{
  "n_layer": 14,
  "d_model": 256,
  "n_head": 8,
  "n_kv_head": 8,
  "head_dim": 64,
  "d_mlp": 1024,
  "vocab_size": 8192,
  "activation": "squared_relu",
  "norm": "rmsnorm",
  "norm_place": "pre",
  "norm_eps": 1e-05,
  "positions": "rope",
  "rope_base": 100000.0,
  "rope_fraction": 1.0,
  "qk_norm": true,
  "attn_scale": 0.171,
  "bias": "none",
  "tie_embeddings": false,
  "parallel_block": false,
  "extras": ["capped logits"],
  "init": "uniform",
  "init_std_qkv": 0.0259,
  "init_std_o": 0.00346,
  "init_std_up": 0.0259,
  "init_std_down": 0.00244,
  "init_out_by_depth": true,
  "optimizer": "soap_variant",
  "lr": 0.0128,
  "beta1": 0.95,
  "beta2": 0.95,
  "weight_decay": 0.0,
  "lr_head": 0.00933,
  "warmup_steps": 72,
  "schedule": "wsd",
  "decay_fraction": 1.0,
  "decay_shape": "linear",
  "final_lr_fraction": 0.02,
  "batch_tokens": 262144,
  "seq_len": 1024,
  "doc_mask": true,
  "train_tokens": 903400000,
  "steps": 3447,
  "dataset": "wikipedia_en"
}
Each number is 128 + 32 x the weight over its row's rms, rounded and kept within 0 to 255. Layers, rows and columns count from 0. Numbers have three digits each. The size before them is the row's rms in percent of the matrix's.

# v: layer 10 attention value, 512x256, rms 0.381, rows 254-289, columns 192-255
# o: layer 10 attention output (transposed), 512x256, rms 0.347, rows 254-289, columns 192-255
# q: layer 10 attention query, 512x256, rms 0.244, rows 256-319, columns 192-255
# k: layer 10 attention key, 512x256, rms 0.238, rows 256-319, columns 192-255
v254 074:080170131105105155083180126079149133114110122118092170101122141163105056146116110126074103177145120163107107147091149132184113094109094148123064109117164143096116103089088147132159154129147157
o254 088:122118130118108165117155193100130111151151175141133094161158075120146115131114115168158137123040125118132145137150166139118116114133133094142153173146117140171172164141095139143111152106099089
v255 084:160105125160151055117117052073181106108100166188161140150147143156106114073127109106098100119174115119078130104080111113155139115098088115204159108127168095054125052151116087118116114131136137
o255 091:127140118120101173082109157088146211145126110111112103137120124087141127126146121099108114111132139147104079149144120209148109115126151139103115115154117193116140126104105110149139125130073128
q256 058:133130105141122187087186219104161079137147193150137144126128156134114111109115127149186189146151153111075106148204158088124088093142067104120069092081141121124145154087125134048131099170083112
k256 059:068156171189099097150105149142074124099146168095120065135167128104072202138117094165117151114169080144098147108128172112132156153156111166154174124157055152106096047100122124114076103158140143
q257 059:129132087145105061097079142125171139183119118159077093176128145176185148139143150120161141071155078139161108148176148122121169116090113114067132111066150107152165166132042105163128125154149103
k257 065:156158105117076170113053109126114090138175091173098108185172145107140134157110149160193125117082083098097138149113126069096130141171124124113143142088152084169147159135169115155142105101094202
q258 065:114133133126153110163155151113138206144154059152163111112126134092128097092168137156144192153148077129082066084127098088197119102154155081085152145096127155057085125074109146173126106167136139
k258 056:138128152170118098082184121125155125165120167107100137139116166136117096075086110037070163130130178141154137130196155127118178126161119181150116160153118211071117086111134148121085094140123116
q259 058:136151096153154128118127105119079111108124111130096128107125125119101076143158123125132137166137106137073111119090063121136095113121148112135139101170093078093117149094172081198122081164216171
k259 062:158157169166177098077153133103140171134124178079100129140115166122147133108037087091058201174114144161134101120120136125142201139128100180174129155103137169067115093089144149174105108147145083
q260 054:110091114191213115158108140119128147197127114159121149128183068127139130131137133113130104116080140132123111166131178142171172156125116063160093085091153130108130125160121178168080155123149160
k260 072:112170162170058139180093105090086172102123076075155095147151123137152130120168080134156062109170164037166088066123091114091102099112214160102093121106097129130130102125133070132148131112100117
q261 064:139124154196179117131115200124178132158145129093091108150107162147159127076120121115094126132098098104112123174132125148115162111113127106125144119148154124148137157082115117177122156158189045
k261 070:144124101121115113129177061110116199104168094154154063123159119157160109182154091138078131160138158038122153121123089148093131090137174127140078167069134092103130125156124172159145097173100103
q262 066:108148123210177116167071122066116130169210078223098074120173172154174152079120162168181151129139149175092074156104131129098131164153172083105193101057127110147120103176188099133152128133167150
k262 064:128123101113137198104148143105124110156035171133122134131156144147107130167145104075115127111090090047081125096106100114173127136120158138121061174191111162158145156140162132142150139147096169
q263 067:092124095188194148164046082099098107149144080204097087097168158156157146095140134166152112142072142162105094110084123115139106156197143108099111095060093061136117147169181176083145146116170183
k263 066:152184157117122181099129128095123093147127115122116142108105099145137149141133153176162113093113141117095066066078113131157150133134065122123110110183085109098135122102140090106123162142097094
q264 074:125098121177145128165100107094087085107198133213088094101197168130123183062133175162139118128054170119140102133134197106116098150157101065145141115083124092175111091153127113108139136163130151
k264 060:146132128116158096143167171093130090111089139081127134130161111125150176132143119199157182069136095174096123058158094174128190140091078083173115113185085116137121158153178136083108209117159112
q265 069:075115112147155184159174143134150138146191092138100098110163123205102101081071142095151155133129143137145095144136202107153129125107075099133153110094134087165142077133149127136114128157143097
k265 068:107167129091123135096109155073119107181106177108115111100177127090155136137085141165151161137063122178136128081140151126121100119181093152152156156166106163099141118088129177086087154140119158
q266 077:096196114077106175108199180129167122086061135035111182164064085118114110168141094150151144129173103106159202157147086162156119127070136138150109138206152174109164203083082083168171127165120139
k266 072:111149100120128053139115130158133140132144157154111069082154108129130136126121111115101124147187134137110102229247165112063083101134171133051153143080208148096121161138129154127142121101152147
q267 078:129112116153130121159117043174096147167180100186154139099110171178104162083095132106130135130084149089130064175144165085139129109146154140070150126087105102130099089156202114088196113113152127
k267 073:150142066137084213138147122087104095117101102157117107132126114165117174077182152121069124141167141118102101062151119156130057170154155123131127174138098133152162125119086107126141169155136175
q268 075:149091055076085134096190192042153150147120144102097146181177086093062112129134097126138108136093109141168159099103104116189089161162105139132078124179164159106109146125143152181091124132137190
k268 072:132126176065108157054078127125122125155159121118115079136163161176116134098188183184127132134134120164122045139137076105106134140132127150124081151177149170044140079127154179181183131149124159
q269 090:173096095185140129116108087100090090097124062168143118140158179135061200186124148119193175143114174147090055182142090169101147125146162186130090087044104145122118101164146121145090109151128151
k269 078:173142144103104129228180130083167127124096134140089122097135107088074122097125189113091125084173115124116108144101113159156143123091145122142156123194104102184169156122132136103144143096143137
q270 083:112142130141060131101120153062174156163131164120057108128087122115145110103122084099111135130160095112135167145134123152156110161150074165122125147140108142074071140110158140096120131101142156
k270 085:169081113100113086111101068128139111122111106150138117123124164142079089135129143134110106090105129111124176148081143140080139130137101105107170112108118170120130098063154170137171125112120191
q271 109:050126171138055136112125158111185137126112136093062146114125112093140110126123185185109142183111120149160152094146128151142159147108101101108128137209108157111095157132123095102083152081147111
k271 089:177120120155082130122117102193105155124184108114134104130177095103184071132151132131132099137072123156118129145087166099123141104149119137128118133135133151128166123165113156141116082168112091
q272 103:152080100089113083090150139121181169130176112156101095118110121047076140113136118066105092156167127131100124112123095096071122159132148057117134115130198133089095141102161109168143137111097099
k272 090:112046142126116143156123105111168097127105134143113168144118113098114179116146167121097086099145152108121113095141093096069133187131095095154186109115135115081127130121174114136053137157157097
q273 101:148113133126118119086156163101070133127148086195134071149140173070136094162189129087099171181106149192123065119147157116169187167113125146162187098162157200147137154157102118128136174145055107
k273 099:172107131071092150165108123165072177149194063144155085160113092129150129139141180115100173163114106175210114182179148067112153082135120144146168149067191113142170144153129102117122112178080115
q274 118:159174130118206155140105148036107132108134191125111128124128164170143208169164102143121103188151127162152157194175114126120114067094146124105147144114102092156127167166163144182139170200131111
k274 120:118198120082107140097144181128146144132117108130162117127118136121125136157139096124125128145135130160163097196109173152092142082122150170174199191092129089203153097139138098159083130128075070
q275 112:203158171131172113162167125122106079126108128123146124140094110159121146076120185122078101135127131128108197148144091134091104081127147198139137136172150180134090165116140088149096105164103140
k275 117:121160163097077153119133142105112127107106119087160085199107104139210112102148120164152156142175165154145108150174128144155057123149171132118148115142155161156100101148139125062115131152143091
q276 113:121154151124081194151121114116148091112193073170129141127087112165169131142074122121188154101123139110106139105124130152163139082111159097132083151143106123107153080124136167111194123144157115
k276 115:117091106116119126121056116122098134075180072184148116201127105130162126171088133153088132078136171106099127175205173037172144066129164119151107084077131122116161158182080093115180102187156096
q277 102:119118139118098030072145144127120190130156205092146121121110183059131084189120185125138133141172191147153176120108098102142142156085072126130137126153109145154165142142175102105104146137225162
k277 118:127145081168190089091109119102126134129107172116113130076060153107124116162120137137155156128200167096139153156084069152116145168105072166100100121200131113132133166094186131176079192131155135
q278 116:123146106128121082124140137096122121162133133149154161117164061105160087224151099145169060088112161096092157209051107107150092125116134102151142093165137133161126166145128101171115134141126145
k278 116:098166133162140115066103129123143170136121146141129155151190070136157148179148099188131115144037159136081148177081113081154138097104108127130073143178121169155109155118114126166129124097140166
q279 120:175149149068088119093175167087147122171124109159134121141157108122116129114095126087150115103150132125095074149128149096121129108120153050110071153178155149096137148107155140164158154127134085
k279 126:105113192105202181141148142104127110164083086111167150101117134138080153126057162140148160105147138120079162172070184182105131139057149117118120127130207097161132177133128150120110100097120086
q280 108:117110106089122081177134136135140141112116115103081163172116083129119106150174115184167117071133091079154179091163122092130119085147103141095173101098145074100101119123147101077045154124171095
k280 113:134112146108092119191105120208146142123110141122075148145113129139160108105165135130130124138161098120141149110154047093111086133172071182128145150085116103147135136111173089170106104091160061
q281 105:140117069114152156107197119161156121120116076134122111146174128129113093105126116118108101115161123104146121128078131119066093164105104134125158135150100118134097156099110143164141168119115148
k281 122:135122106130148119112168089130095118106111150139148136130153109146067161140137141149106094121134156069145155071118166132144084116139095126091119185138133127101061196096056100107126158170109190
q282 119:139162108192124097081135170170137150176113182057135098093155142150134102101095069122127162103087082084102070106155129105110088100118112094071140114130140144105111103109110166104029085131153091
k282 120:191114099119107106103158175175074153123073171104129139073182140120089078120124098136176145091143127146121123102079125171136072149115134132095130135157135111151116211120100137125085141179138168
q283 112:168114130136107172101118188098132152084147115205125168127129151105054090155126136086123101087124138093123130132140141156109128143086114074091138175196085103128114128099141122151134140134138153
k283 120:103125137119188106109144086078111199081055180112128153129167164134082163162092113110137104136066104129135166152041142171164168178062081136130114169141123136075111168157114117150072129102177169
q284 112:198096118157152117137146099093146154094164117174148095077140131114062112083116100157143112106165097124117179140129080175148145115133193130149096139128133083134117163123188153138138129149141114
k284 127:164100174124068136112175140174169125102159092118122097150117086142114092135165133154136063127112107047194095172193075113116119066169175147107143143080147109122127094154151113164170088118118078
q285 115:099145177134115154100130130185131137129111161123139200161126120134072124160111077161157127144197175120112140131127127095119077139050158171218176130117169153116067103090084098134100140120152100
k285 121:126146135159128138136127126099136097160124149087153130177145149182108116164087097149136115129183181146172109150155129167201090156114129105217153101118091158113100101157154096108157154166158094
q286 107:117130096142175119158109144150148159127177137095147093162100103143147134137125156097179132173120103135141091096176070113122183141090189109135159143187181178091124153119144188134101164194138112
k286 140:100128119126187098144102148077118133098099154101144066163136161100081120097119166122134126129108136144085149094094105249131129147118164113105126109202110143143125157095210122126130140119124112
q287 107:095080149097142152102155134053162128163111166115154133136133113051149115102137142109200155069140070120146113186098145121135161136105158117129120156091139108106183103134139108087131146184091145
k287 112:103138069180097071107185112187133150143133111139192135134188131088141101120072156133130116107088061100159111159128122088136129114134114194132113127065183131164156114140078154135118093129093100
q288 060:153041191133170169104145139057149101172079171135115165124116099131180110138124107176167107180151102175116133094107175121093072175144180169134114102130138115132151126167180164117120112120122175
k288 056:101097119167151106136105142081166111155167178120109115132087155041113182148133152141103125156106125157177211124112141221100118075118148122101147115110130139121117161109149148117098137096230154
q289 051:157181081173136166126145144154108117180114171115148120160085173133165100125121132110122171082159052172181056126128105116129171088082148148104196126123122100148162105144110139127124184116122172
k289 054:158147086106131108102119072110115083106191115110173114139112154088094146105099141104118194125158138121065146148131108197120102098152128123136126117107152185098120124074075073059105118122153126
q290 057:113110082092175134155089106122168119081148146179091191135138088171092120138138127184098091124126168125151161127116147139059122118176116131191140142089204129148138090144082132171139184077116106
k290 058:123099170195058163090180109129144142114072111117152085150073120154139200081173043094114102083111132101133119101164097085147155110123175153120097121119100140080131056135150120114098146079132096
q291 057:094147167091146152141125107119107139136113091147100101131134088096137145141130104122093094144104153170087125133078091169090121154139166119153082080085118142151084129145171148179182147122169147
k291 066:143137117153118097147194090130108134115087154091082110158133105176141137130167128127097114127078139049152055120177146114123167148112151117113103095118140098158101119153140136144113139121125099
q292 056:144051139130201156100118115092085090100172166116090164138145144104075035091118132129161120113080108149145108129189176144124128140117111121143145133105133106148133083184102095082106085139063121
k292 060:128114143109080168122113207147102126127177113186141093138162124132120170139128129131153121054164123145094147083096129118208159126091119152146178141187115125120107158146093089168107127151091171
q293 060:107129139145177155112143203140184111102146156122143113123134125121123134137165172054160164151176144109138170140158130145120120099116100120105086135131175116115151114122097124130125074179100089
k293 065:101129122124148123092134171139139121099121111078115092154162108084100112112055050126148129097123109159134090119168090140059120097125121139137103183191193123129141096168113108088119166126179145
q294 067:144114118137125139152094112096143150145123028181090121112167134115112100076113166161131099123068094147112123115099049087131081167181131087121140108125125085098161127133165070136120157119165167
k294 062:121125089155102131148171107051115048116101108138143155115111137174188168157195130177160106118118121128092110113178112156182195145105148111142118153099076127129161119198113122107154170112170102
q295 071:161051055120187204115133153056161095107151111138082145164157108105076086069083150134134095062099133124133087157157167118167160141105159122173126095132169103172160145085134076139163107156140123
k295 063:113156157073119132121131081178161128154068106188116083129141142121073105107126144136101094114164103184122148134109128134154102111144149096149091129163064129144105113190127162179105169143125147
q296 067:116160200094090159074162134091164142092088160085111159172118079079121105148142121091105085121117114135182155115128135153129138113106144090149162184157138138124155176079132099125124114133104092
k296 063:104171097148131074124087129186180180177170116096106159127149171099132080063107147166153155135104138160181131161143154073121102115124087127093139141067170114099122147125131119132105109092101064
q297 076:137110159164178185109085145093103148135109080166150142128138096067137110143102159183138115124148144142074183133083074151123148131133151096091150098140101113147117159224130124126128133120139130
k297 066:172098159178097180132131132077054119082083124136137129138132135129119149115173149096146094140069114098089157096084155121155141117107171166122152146072117099145111079135085143099208103101151106
q298 075:170134170142153102145131111137122130126105095098198146125129141142193159171144082127174175137182166091111144120105097127076144100120114159127083108121086172092144125113082118185128085146144109
k298 069:177124094181161152164164112142103161090168186158175161134152093137111148185093155052137106142108067029143082143095128150161171146112157152171127132074118076135133176126125119142174087076122135
q299 076:147165129162147146153104134105084099134172065234108144128175109097154154106116132148151127070093182162081068176152153125144159117156135098134125109119136120132100116109180122116202116125177142
k299 070:111095075159093128088140008105127137109113168124220105135113125177099209147056151093128162136137129133081166160117082166111177136162149100173127134104114109180134155128085081131101162117174151
q300 081:183123121114046143179112085194164131117083134076135173164082116115171087138158101130119170074195174093157118136144125119115140133128100168157125135145129159167169107070125092122117104145054134
k300 082:123078126123141087153158139132147149176119103155206161152072134127117153116089171126145201139062146115141120197184131096166159136155094169099123102125087108131139144145167079143093138072114144
q301 078:160176127175194148105110127155143094137130155174124125140193111128146190097148116126150132154118165125140109148147152094088056133138142087132083153109093062106111094166121140108144129105107139
k301 072:090115143207088183159146086134101138108196144118177049159137124119115135138116165179157115117128149195102118098120155181117116110107137147122115111102105108149195118119108176105137109126151108
q302 087:182112130153112141106096116128136110123124099119080115161135162130153240095118081124157148158143068087135125136143134138146182123126162106084180134148067182120112132090083086138190119152138097
k302 078:167125150132122179089099066153125135101135098137116094158086112120167192141156093137153100144151152063159160099167102087112190119148113152112138123079139057096124153095129125138049134111101106
q303 086:188103096098120026158096113139157081095138086165151211192127131137078127155125150121061148125149120145124071134164113143094134131105148154167159099125111152145156156049178116148115129168095120
k303 087:148106115130129114126172115098118143139082066154118147109143141128144180156184131105112139115113094093064168103090114154146180098123118105115154135172096165101033124169187054157156131136187138
q304 098:130153122124121130116126163198104111125111169151140130144097157146143109182109076179107096075082126145145139148136158111138191072151142105083103177094211168132123123094130144136110083114144157
k304 094:123137148097133090085124143185183137116119100143109078093091169108118108133103139143092123109147088177186073090187085104123117145067188113145081133170134143146129098087161123137119167123074044
q305 103:139073145168122110060095159094070158130131080100146133091130142061132114160177113092124135129164128187111116107128072100086098158113152136164141125145150143144095120124150134161138162161133124
k305 149:127129143179054141108091104130094167104172072167120122169147086159157099123155118089103100134125137100131099098153122063144124141143191147191156118089151124095119112149101173143167120169119095
q306 111:134125135148130100125148138100116119115147195154127079171104124123138119143116175140131149111216109096160101118140085159125069185139135081094070096117118187086109130166112128135050101147139193
k306 101:108102106079160152139141124160131108140104102139126075102113136153126113186081194198100078149144110129129130164126131165106105108069134165063114124094087109143125175186166176156107134172139130
q307 114:141115134154118159085159124124107126171096148153163121109163140196100099132141157126095103097135075104146159159135147144088120146122154128119185183068118168154181129167114101097110145187034106
k307 115:117095125153089141066181166139149086132159132140128109126200122137133123161127115154072095075112092104182152181166137085134158137107073145083145158124124140177125189155076106109116098188059096
q308 115:139101130092122167130148103088142055082155174083104144177121160119131102114113127196106155081126122126126156134092150126142083172103094131111127218101130183178231140105103090175163088179155113
k308 108:049090138093188084135104181137117057115166141120094114146098159082114169094127139137134195114152126127168114150084137185129086148123122060110172197056132132137166185121158151121168134129136115
q309 121:171130104201020168086090139096155124129057136102150098134169044162062121120136192138129052091144191185108158128147098133143101096132179088078156140107181164152162129139133089112167236184131111
k309 120:174155090163085121051102090089100096163103179129136131085149105180174123130156182191110124122131151095089172116138142147138103080180127090074168112080150116118126109216106075130120153167149114
q310 114:142092134179137107105122109117077123155132130181203125101042175135041132157114154150115140174158151146145151148157138085092142142126178112171122120102125117143165112168142075095105117166123158
k310 128:111064089164137090138146097126113156111107112164154146153135173109031123101106143172099134104167058209139127077152106135084143134137098151130105101123148216121143089136149143130077158115135162
q311 119:105154144081109124093097156131156091124126159105100095130187189186108117154124132093144078145154124150114117124154116192129069124141088115149110187110104131113184161122044093099132124163114171
k311 115:138118190125100128125130105161134120148147171113142105163145166108135147185114152114151082064101131116145103124163086122134064129164087181153131114165126079099134069106168073110137114157134170
q312 120:137096113139167199133155143153098124079106108139173164144128123168095149147143167192123165209134165180125171078151136148150106105094097058079175155110114154114121173189091145139113145150129132
k312 108:212123127179165148164126142155154135139098156094129135172111200149110123114135166118086095125109148092075121144129098108085103093150065100098127129168112159146156077146078131141152158075118161
q313 114:139151120158151179134089104099109181111134086167110158116117149152118145110140171146119049113107151085083098087150145141165159085201136166131041156116108165086140139135077152205129164137164083
k313 118:125085103149164166172099153101122177127126090190119217112117067121125123111110145162122035125119146093139115089130149159135176129192156177152112147112142088180147137122071132147062111177083113
q314 111:102146175064106106120134168132151086195138171203112096194162135134130135151160067128099070136077132095100088119175111154132181114105088088099128135174108137088065099126086114105116140132172136
k314 113:175138132134074182160110151171123123116168163143112123148158187118143172177185086091095073198109107090123111116144134097061146121122136100111163184202147077071091102092151154114093114126127143
q315 108:140054145144096158092148142189116155154123128066136112084140136149143081158117139157114094144120099123163100122147073075073180143186136164114178059124091100119153107123072113185185149144129143
k315 121:167086143123091167110140139118123182121100092075230110116179128106161090116113131138070111154133091088115053072191114087140192093132102153153123092120094151075181109176129165117182117166167180
q316 108:094115181153120190141110144217100100124147142179117108125159126161113103119138118092137165174113108123124156218098181116134151088110120148138143132092113122168127135156128123123090125126187190
k316 111:109132146079138145162152172136136126142118128154094129150150154127127101164150144141127100155164166141142115169105137134146115064120116144127158179071140195142108117080114115098124148109130151
q317 118:120098116087151067155179126156124097119054149099122161143128086181120126166101094098144102072115086145106115119123144180111130124122167142118118056144071174114140135067162127118127143183179175
k317 111:107125155123142113171175105151099103145121143077161144136121147170158122142146126140070126082119137129190048122146165210168152077115200105108094100119070109134165085079099164155137122146136197
q318 117:116106104091071136121091118187071110160140110099138111148129118107104144160103115155176152206089160154108175122084162113089104170109107089122146118098096135090115149092108069125112089205126145
k318 116:109096101156121134087110145182112154142132053191114098114115147163140114087151183116119158163127145132159112111160132096159150122106159116154120087116140078059073198123091086110098167145129123
q319 118:134172143160160128128165209160143183053148133161189102127102171084130133102207172066121082122090148150066135188098114140143141162115146118095184125089122142147091104159125087119116112124142103
k319 120:095154112168116106110142186087177139116107204166184136151163133093123130130123061085113111147109113135112091126146130137168044119166157128117138106132117151123167150115136120166063119120156148
v256 092:195151092127131154191162147113143161159149131117105165151176129136116138166177142112104168143176133114150130117132178124141166095038108014149085143145213136047127137117184154143120127090134103
o256 093:088089139115097133105133104120202163093097138169181169112145099141159110082059159101204105118079179147135200133118159121135103128211147177141114136129121102138112109120094093073146106164121096
v257 100:113119120102172037119103098116118114153126158103148115098072207125176117154119097129133054194102096086139147134064136131217120138122185103124085130125065132094155131159164120135105108079159110
o257 095:125159155160172128151161120131095168094127135135098106195110137081078156131070132101171157118087097190099099119089122098095114142126123108191112157127130110146095125187117152132155180159143124
v258 107:125147126108090089163179091113098236156161142175106141144154134182116140120151107139074162171113128105101105127128122108161122142134080064194098152118113123143081117177071085126112176114136128
o258 099:127121143106101110076117133090141136120158147121089044138146069103170149158137097107124102155146140129161114127092145187120181175110174153098119134169091162114128133117144112120105154088100153
v259 091:127100202168124160126075123165124110130085178194131084074116136137036146139033189167128131084096168098123104126158091138186151138148135088157116112106180111154165136097129133193147123116109124
o259 092:153116090119145119061136062111122092095170161158085144173107157061175118114124121134162129132161124149109076138111131093126146094114078142102143151132171124120106171106121071146179068088113164
v260 089:186117143138146141146191133136100160140145139077106111140139138071109092109133073120192132075084121177105142134135108146127109087097099126128088056184105102156162133147163126136149165155133142
o260 093:129122102118087098097094138158125131120092131209141144135103131148177181072132104097128107089105138095134067170108107124152137133169065125121117131136093142102140105041112122127074107094113044
v261 089:080116138117117115153051079105156171081081142158146150175119153169126118084121188132113080153073164175072143177088132155124109160105107062178091082103060123157134157137103122070103121125133092
o261 089:208154148092140139179177104122110116160095103120152088113153122138156121171089120191137149104115121202148143128160151190176114202163217103140155123126092115158119097119126078130155148124135137
v262 098:119083182155100136094191099153112136137129117165126104142115167175125121136131170107124085162114109110131079117178121077139134148152168104096140129111130146178123068119075105120122164118095090
o262 098:158114109136098156073080215075142057109129185107108107079121127112105084161103094113128171138110113130157114151188099170084058084080100156177122135198099125135191082166120134192142130198146197
v263 094:080126098125122151120115120151077105115153130151172134066154152132132086076124074110132102166165141077151157115150124117143064065117113099075138095158054127091184142174135116167101094128142140
o263 092:169145155093121118104173111137092131181091117153099102115074121139145170103177125120113104130091159134121135106121168145154163155137089141126126121106140120141155223107129169149152162175123110
v264 096:076173117150076162122186144083074152125175091095138112087133147167119115148106107121154155134116156123154134166074140108085105129095125157139108116177131111076157148092121173175140088132159123
o264 095:177102149091112058140149091188173130077137131164081095117151125076105137102119185141133116140134189189130093114148144122158122106157078136182165118136138152163131143103113107088135143116098047
v265 094:129116170146116151080128119143185190116090122066155144134079134118147155164162112174095065119173128194126073109186135133111095105076102136131174144172118131163136149060152139105056093143123122
o265 094:114159114142103135112126120158109160091109085125102116088108104177136091081115083131162152138177064121198224109103172127115178131127104162108049138140136168128143118126083144102140137131180153
v266 090:049132137142186158087150125135132110124117144201166149146128104133117077108143083131144063072098118166134094170129164172119118104094131114064134125126127157123171109130131119150133157138149086
o266 089:177104132116135101119171116134144123069149103103118110125125131124118121134122166139089129051167122101094171095124128101128104171166089148134134089159168083139177166163133179103134110146130197
v267 092:123102171147188146120147109120152130136135124128183173122133085152082115129111131130137124114136144170119100099130202065093153136164075128169183102124120178145053119105134118116107143146155113
o267 092:102113117168102100063137091095130133204096202154097085160126153076105129079143148131121147141145119155174164128102073158162125131129117143112168093156122096142145157113114105121076080102139149
v268 085:104067107098109157161148104172122170147113101140149115144138128074139161116101120124147134162077119067134120152082150144131073108144114153088075154105162127070074091194145163091158133103109094
o268 088:153107125123132131086090117097164089091108171136102113148112112108143158135088110166071166120100097135129134181147095149112176140158119125129193154123154163106158131138153137066117180144144127
v269 096:093149127175128077113155142106112146097118108161156168155128091121114108176110138158146117124141147179181144092124129129076075148164145142155129122115149105113099173146082128164136040118079157
o269 094:108132133166098101109117105144148135100125133176079147140099097086185168141140132124129083143100097107189148155132128117119123107175159185146102121139177110211101162091092114155149133094116087
v270 084:171160099135119115187153116103095215152123123132119117118139154122113204070112091145127132138128100165081116153069186149161209135176111127121143169100113103136064159140148121065117158130150150
o270 091:152119120135182153093110153162144120143134161137057091084176158121109138147106148156110095142120173152197134144109110152114157157056131125095151144142143164150173092151111120139129151097082153
v271 093:071130110138148166082111156098071125117159157034152105107140144182139175114105156097090123122153140149130120123120160159165088118125093126114078151169120150217119201099190186059133161109156116
o271 090:052107174162103104162119083135155104108091100125115089131143103107107151142159157105229079082124128118131018123156072104103134157134178129129150090120066114114156038179142086108096083184091186
v272 095:131093182097135164133120136164129142122155160139120169093134147158104180112169139109158141187176125108091164181138163086129141103092138144077138144114107100115105123134156075093133148097120093
o272 091:090190045095119126059125069196130142088130105147132123075110119108127092142139139124151143106124175134109099169116117180172121119093124078159138109153109091107090125123145146138108132153129181
v273 091:152176109124123122103148154092077103153122159164148108084106105108134117179087136149124120113100176056171159145120167144140125056194096134132198172125184165158140101130085100129113182123170138
o273 097:142110185094115091122102169123093071135116129136145117118135202079196155120098138097110072192147115228083125138113060039118100144139120153124104120127119147150123114193123197156153124161073187
v274 084:140096061104115127195120081135126179160175124161131126134121145103101108169160145144130223157104144104082086117103118119098091157173135125182120101131067027116162104157068136145155087149065119
o274 087:108155155113084114102114128103131114146151117117061187130107126109176136096099094131107128100126114124082061141115151179201145093090152089131136106140122136148136171212107153133140153156159126
v275 091:196113086113086114156100099147101141128121136108127106094106123143116124087113113166099111112119125109118140158149192113102112140066101160158156098147080079092125084127129165124107165155104103
o275 092:132152121166166128190129070140118189120097179145136152109151082155096108134159105076124146109196110081183085110138073162116111100109153111091111142087119118135082172164107165153157070065103096
v276 095:139067160109159211146112098116096143114127095159101142133136128131170087117100167097062097106134141129134188167133171149187087114129098110160126180220090148095180103168124097100036173106203055
o276 096:140164158158091101118122083129153153104080179105189095100088132110153146115074157113160116152150092172190086152136117149101120157168144105148161163132152115090133129112172180173135120190079147
v277 080:140165068207122135126124056131149090077120076059093113126071116146129091118083089149100086136132144124162145129110102071089116161066098141102136115120096123080134120084179162137150138106096130
o277 087:125123132077132111170176112138119162144166139167077153133135108130074151092159110130123115101159126132136166207120099094110081192130104151108114099139158131177098154096124145083170134185166190
v278 087:144119134169107160168149139146127112047148091122171208190109101177129098116128130116154114120117141091122076127129151073158152131041154140142147140131086119112176097175134132113151169081127124
o278 087:080136107118162079129136160112171113178126151123103101114106069159136111161116105153159166158146113077182121057100129106135151136138161094186117124129153142177130069112192151143151160182079149
v279 100:176117176152058122125156155083158151095112156150182158122147104115097171158143112111088132119073159169135116105118130089167072098181128180149120203142108111162083056102113134115156110166063158
o279 098:123116134095127096114154103144128115108119191142092143153061086167091173071084086126087103136101122040118173133156162079172168113133122124116128116120105170161133146167146096111081097128139085
v280 096:100143070084088149123151127174089086070129162110117106156134152154091144166175161174110163121116126114067143130156106114245100129112128073187133138111164141085094110107174129146116105125099188
o280 093:092156140108148107188130124130133144120122144140125058111134146075195096127155125126179105104154167123110106171114073154112152160146154144053071107072103120172128093067154151109085162126092121
v281 093:113083143117178172174122064103152121122107171120105123138132117122113112100111108137103127109139173150101111099097165058074109116128188085141101125160120144120216080092165108157130089175115162
o281 092:125171141095182074111130113088112179118109081136099115133105161084174144146076193147171066127090158108183103114112096114162132139098112128128200134089188100157089136120132116119151133096155112
v282 100:128108163130176106133140152130187079127117150082065113112069156093111125116093161141115059137171156127114168141173086113136137151118143126079163132144089138154190170087169124128134134139132164
o282 097:077129097117104188137143135081119157092096130073135140182122162088119148087114192119123151091078162130149155168121088112120103129121128063151088160141152137165092109150105143086088089079158188
v283 094:049049125143091175072131144145110106126152129154117126134184088156157195080115129133126176176052115067129097193189130101152140132115134101094108132193131137152116149157135116180140106130096136
o283 095:112164215077080110147134150107104175179155120101143173120135139107155151106108139123101175126086128149143143082109125132123118120076065124102153115205116148185144103078103160059185135152165152
v284 093:150193151122125157108114086162106151179129106096131177148124104180145096137177172191062133151194098153083133125148128157093143118116149106143198102124034152142143133149166119062128131116097143
o284 095:136121091167134141096142114110100135130116099132107114166151112111061123138133136105177189170087120136109154142075144128187147093089179077156042111115111104153152107112084149149122128168171228
v285 093:091129121109213138133146080161113121095098181196045119118087092178124142113131173156123115046102154112125107147187093131131153121095111177137080098129121118094117066121107063129080102167122157
o285 093:175110137150091129109125163093192209138132086118098090137146126109173124125113144181125173165149108114107139097152193091090124137086216082149145132125143158166097146152139168108136124179107127
v286 093:185151127118112093156157148117097095159094123117183138119163162141104156147054090160149184115152186132133127088156142138114104110104166143128167126119098148063153155149110128128092125111177084
o286 092:099123128119128119138056101167143077069169149119071124121130106130032120107145127154113108166097125176131147142146100161106191198152095089146092079178147133150090207163053180117045151149032096
v287 093:142202173135123087089179175112149163123119127092108168173113185095085109131100159141146111164109180061050128170071071114153139094147124097153138121147095082157066143073135141184181117185079113
o287 096:124185082168103105145077113220092137104163098125138169074127142156150150162143165194115173141080190086133124151199152140193102148158132191134131125078118124163129114124098128062118138065115194
v288 093:148166105147159166181134140137134213085123127082061074107101121112190209132154087140065153086187125084138104071108183079191145175132122094118126150107082113107100110181125129124075147179117160
o288 100:139206156124139148094114113073177129135100076163105111079139137090130119132105093125100147125109131153184137138113069122038162083137178105139164143122098111157091162043169168168111084124074080
v289 086:122065159162117173149128117089170082070108141124121153144173134131091126181149101109106100173125064137131166126173094124186060122129089147130075123105164114120141115118137204111139082116169179
o289 091:117166127116088123093082145169181165108141129072078116178141188116132153115172150129164144124140172118154083151119188085110147133134130119124185092166153121121113081097132146126153129059145131